From a checkpoint of a small transformer trained on Wikipedia: width 96, tied embeddings.
Each number is 500 + 50 x the weight over its row's rms, rounded and kept within 0 to 999. Layers, rows and columns count from 0. Numbers have three digits each. The size before them is the row's rms in percent of the matrix's.

# layer 2 MLP down (transposed), 384x96, rms 0.509, rows 290-304, columns 0-95
102:421456509422572474521601430521520438493546546523578529575519450507494533469395469504605482525448392589550392556467527490475562514488523470434372466522561479567486463425505557504517559503588461479473454570497446521432534503491527460469525524515473482456536499562491449461535575508535416536
091:533434484568559484484584538448452535530446492478554491476438582570442441589442590531482499442500551453509566436499530474481399452427469503580476510434537490435501492493542533472512508565400487572513476550572434563603539531526476487562422477440452507552581493430530422513462485563482525421
096:488449572441491605491437487564428428497531512478534543514638468551553541537533404490559549606476406577465446489574549509437445485539540447499492422522496526507488439500445471449483473537549452420527504509424540546415543387467559547439538400514541500509512443486479545462532503494520530509
098:527455526461448474507482559595468415364498441527466500446528529540556540512532465484494458479484450549494552531548492601418543527428544527454577437504455498445426477504574545507535530498566465481521533585411431485453423565444470534546486462605442528521463403530514511515535529515565435610
118:419458447517501434435465539550503476588461442551473559470465517517454514574475461501538471463472484529593403541480498547592552575592498474492502478479566502507537555464475546452477582477473528532530551568454578492452506509498404477452501601564558502381468458516547470427572383558438462489
101:473528423530509595528522513591503492521369462406452543526496522565520608545470434421503561491504493528543530552533583481507453431512469394523494477539411535476469504490533428567543548489439537532603430484535443478480514466501591556426449448474415515499591511422443516480480514493519572495
150:495509446505508518572446529546527531513499499444446546519464427485508496428500575591526537473381546488478485500507525540427580518606446461617599429534445327482519492553430486477495512492460568496497458513580571501420509470510523459520457563509451514450491389516512550471485494419513494554
100:578514483434536539606499482437470553518487439520509561562463456517452502427445495468458452380576517424450488612621582482482491539549514533479488484496535522472549475456453479447408493477435531562424496459533580465466510490439461517466541558404623542496484537585534502577478503544509523487
093:451496529563424508540486550546569475458523517481523507486519409557527557524479525464469438534577427432453570503510397453565518538431439491408463502528510490534442512447555511474470436419561551506572449450518516474453430503514441473589463444503507430526525433492580576517490467552514571668
092:569440519572445472498486473393393437508543450520423562458405428590517564648439502574584472531605484504496550505490466507569447543515412463538503493447504492555465545494531459490465528546516459507471520631475453439450526488549502511476516523456494513517522505401442459529484505580486482508
099:527498491533451414463475484491449431350515582454418459528446418520519595453515573472474525612493552486538482518486630485458482461548517538517489529487523511552398463474457487534481517506493600509480372479471481542450540423483636468514520546520442502526497482564504443524500518495529561568
110:488555485437495471510411512503480418482596609444496586418469548430502509451512535463454530441545442578418494532475479571561574440647474498532439551537481506517570480487531428541552590440469474449502590544462533457445536519515551440522446478425527533463523496532504509419538469519426476525
135:435486515503472435495495451514509547516524479462550542464478544488451481483529534543570454454630549454482513499523582480418455531540538544512532485518392496437532511423485538500555565392401490507402485525529527555445454595522587530487481517488387445520492543603540482395460459574523583449
117:448449547486498529434535479444474518526443500574520596470486496451404535597461440598579534528547506417489489480425573486495516368563459477562460484578524457458504575523519501495588535442472508465509447481470458516547503554504408471471453491526559524547464528624498428417494427452570528523
102:473485464494500502541454479645592485491471515582483458539594484547480433365481463507364528464521512481508560487501485557512508539570483453409577519496508452499448518481495491483566593492467467565498509500478507414495567584454420511493535537504454391549504487535506435453467446479509629541
# layer 2 MLP up, 384x96, rms 0.538, rows 291-304, columns 0-95
104:479478429471480568530504547522512478399504512470525461520521566586487475582474545493441516473490576442481521504415439473502485455467412420505503578554486499555399453534571551560525451478526519462420520359573580524567497457474436467572475554530438527492532436554573553536492488412538448575
103:458573470446531499535480590537496599500426477552530596492574554536526477493521469448450637494413441590449486455486479493544475495543469402454521484495488518466385530524602561423482449536533551547445525516467484515523546501504434493427486488586508537455480483389493490502441450492553404446
101:460512489422456503451474512476535535536457560448533547440449489514543475525511610522594527469463532515580662431519423474444498528529442441522482604476420563530488519546557426442501494489514536395509552421490426460564584509582489506527453487560549499393506539478492508525507558487468457570
114:451419485510574521481508505543467494561498419496442473570542466515526422521504431525535494522537536510548455417415465502514552530480523381539522529541529521554595543603501534442491525527567425571497621523533505479552493460516381509520428467524507512413418509539438454533501476416587538402
097:510532533516522477538603491493554545470452461495572558441469444542450498467476396426405490477505491545591586529517484485520480443481475457568547493553545539505481507511529500572548437490570536529513424382486493493542560391444509476432450464525429438466608573413496460446478551446522592446
139:519572546448446544497437571475517505443521393511420514548496530516472552554459476509538497470434591518495580449479429507503521526591470554501581521416436495488467426533446550368467554450352491459473506516550510461505483473540496484499502622511528534553540498444584521481502471436494505616
106:489500630576524576385534575469530509452542525556470530398564530465524519539473466590522562522482561554480518440505560471572520441482429419469566470523423463529501471465562475401580483474467551497568482505437421582588536528433476439477491420490563501502534485425511465470556499471517501475
095:479566526556489559535440478563470488480518468478466544577533573493431526467473515445527404485463487539535535460432495551499490522478473407479526493504551534460557404623530493640452532469462438511496559626488490357461511494570509490449488536535541556552474476461500525559546512528609476413
103:450471592512468419537489551531492535418441529514514480412547610497452504468481483497471496463395501472450447490530547470459485496470563466504479548510552505446480506448470591542454505456468557499453438371542484642521398574491538485490454572559488523494455559533575591554535410428503493533
105:480506443427430512537484487506394581510579537465566499446520541477452475538552456497490554642454485663530458413550464623518438447493574531552500516462490506477494485462511443478465447525511497551476477543456537411529459528462489468442442540464575543531485489411588494435453471523543504464
115:602454529496490520586504543476504421592509516409481602506405511410536447508504492538441397507545567493499449582495421600448596452545492527508497465555489535522430454482533545550519443466490538483523487517530500579495409538524500527520528484463561471394489386448481456505544492542422445539
130:527555537527601546397511519551509459436529509483512452480398519501433460491474589617460512425540547510497520438513495565479561481459437464483433588585590517479549508445520554611433504529416520474611495483508556473452506525484478477556457524449483515474507474520558464643469507455446522457
118:453546525495438454470496539457437608524505423529543616508586478456478455452499481563453461497473515549502587470396508536476492526528527490566505508542464488485459516496536504324546611486481526625468458595584554551451525484442452485547460468541523568468526482500466431476524432502523527447
105:516526470493543577552527525572512500461570569572550617515481453405536440425497447571408449399465471533426447532497403467534549585530578528405470534515526398486474489489516522516539472534521549518473517521494573464566524545485486484468496498474426463497449440474534387465497430471561592494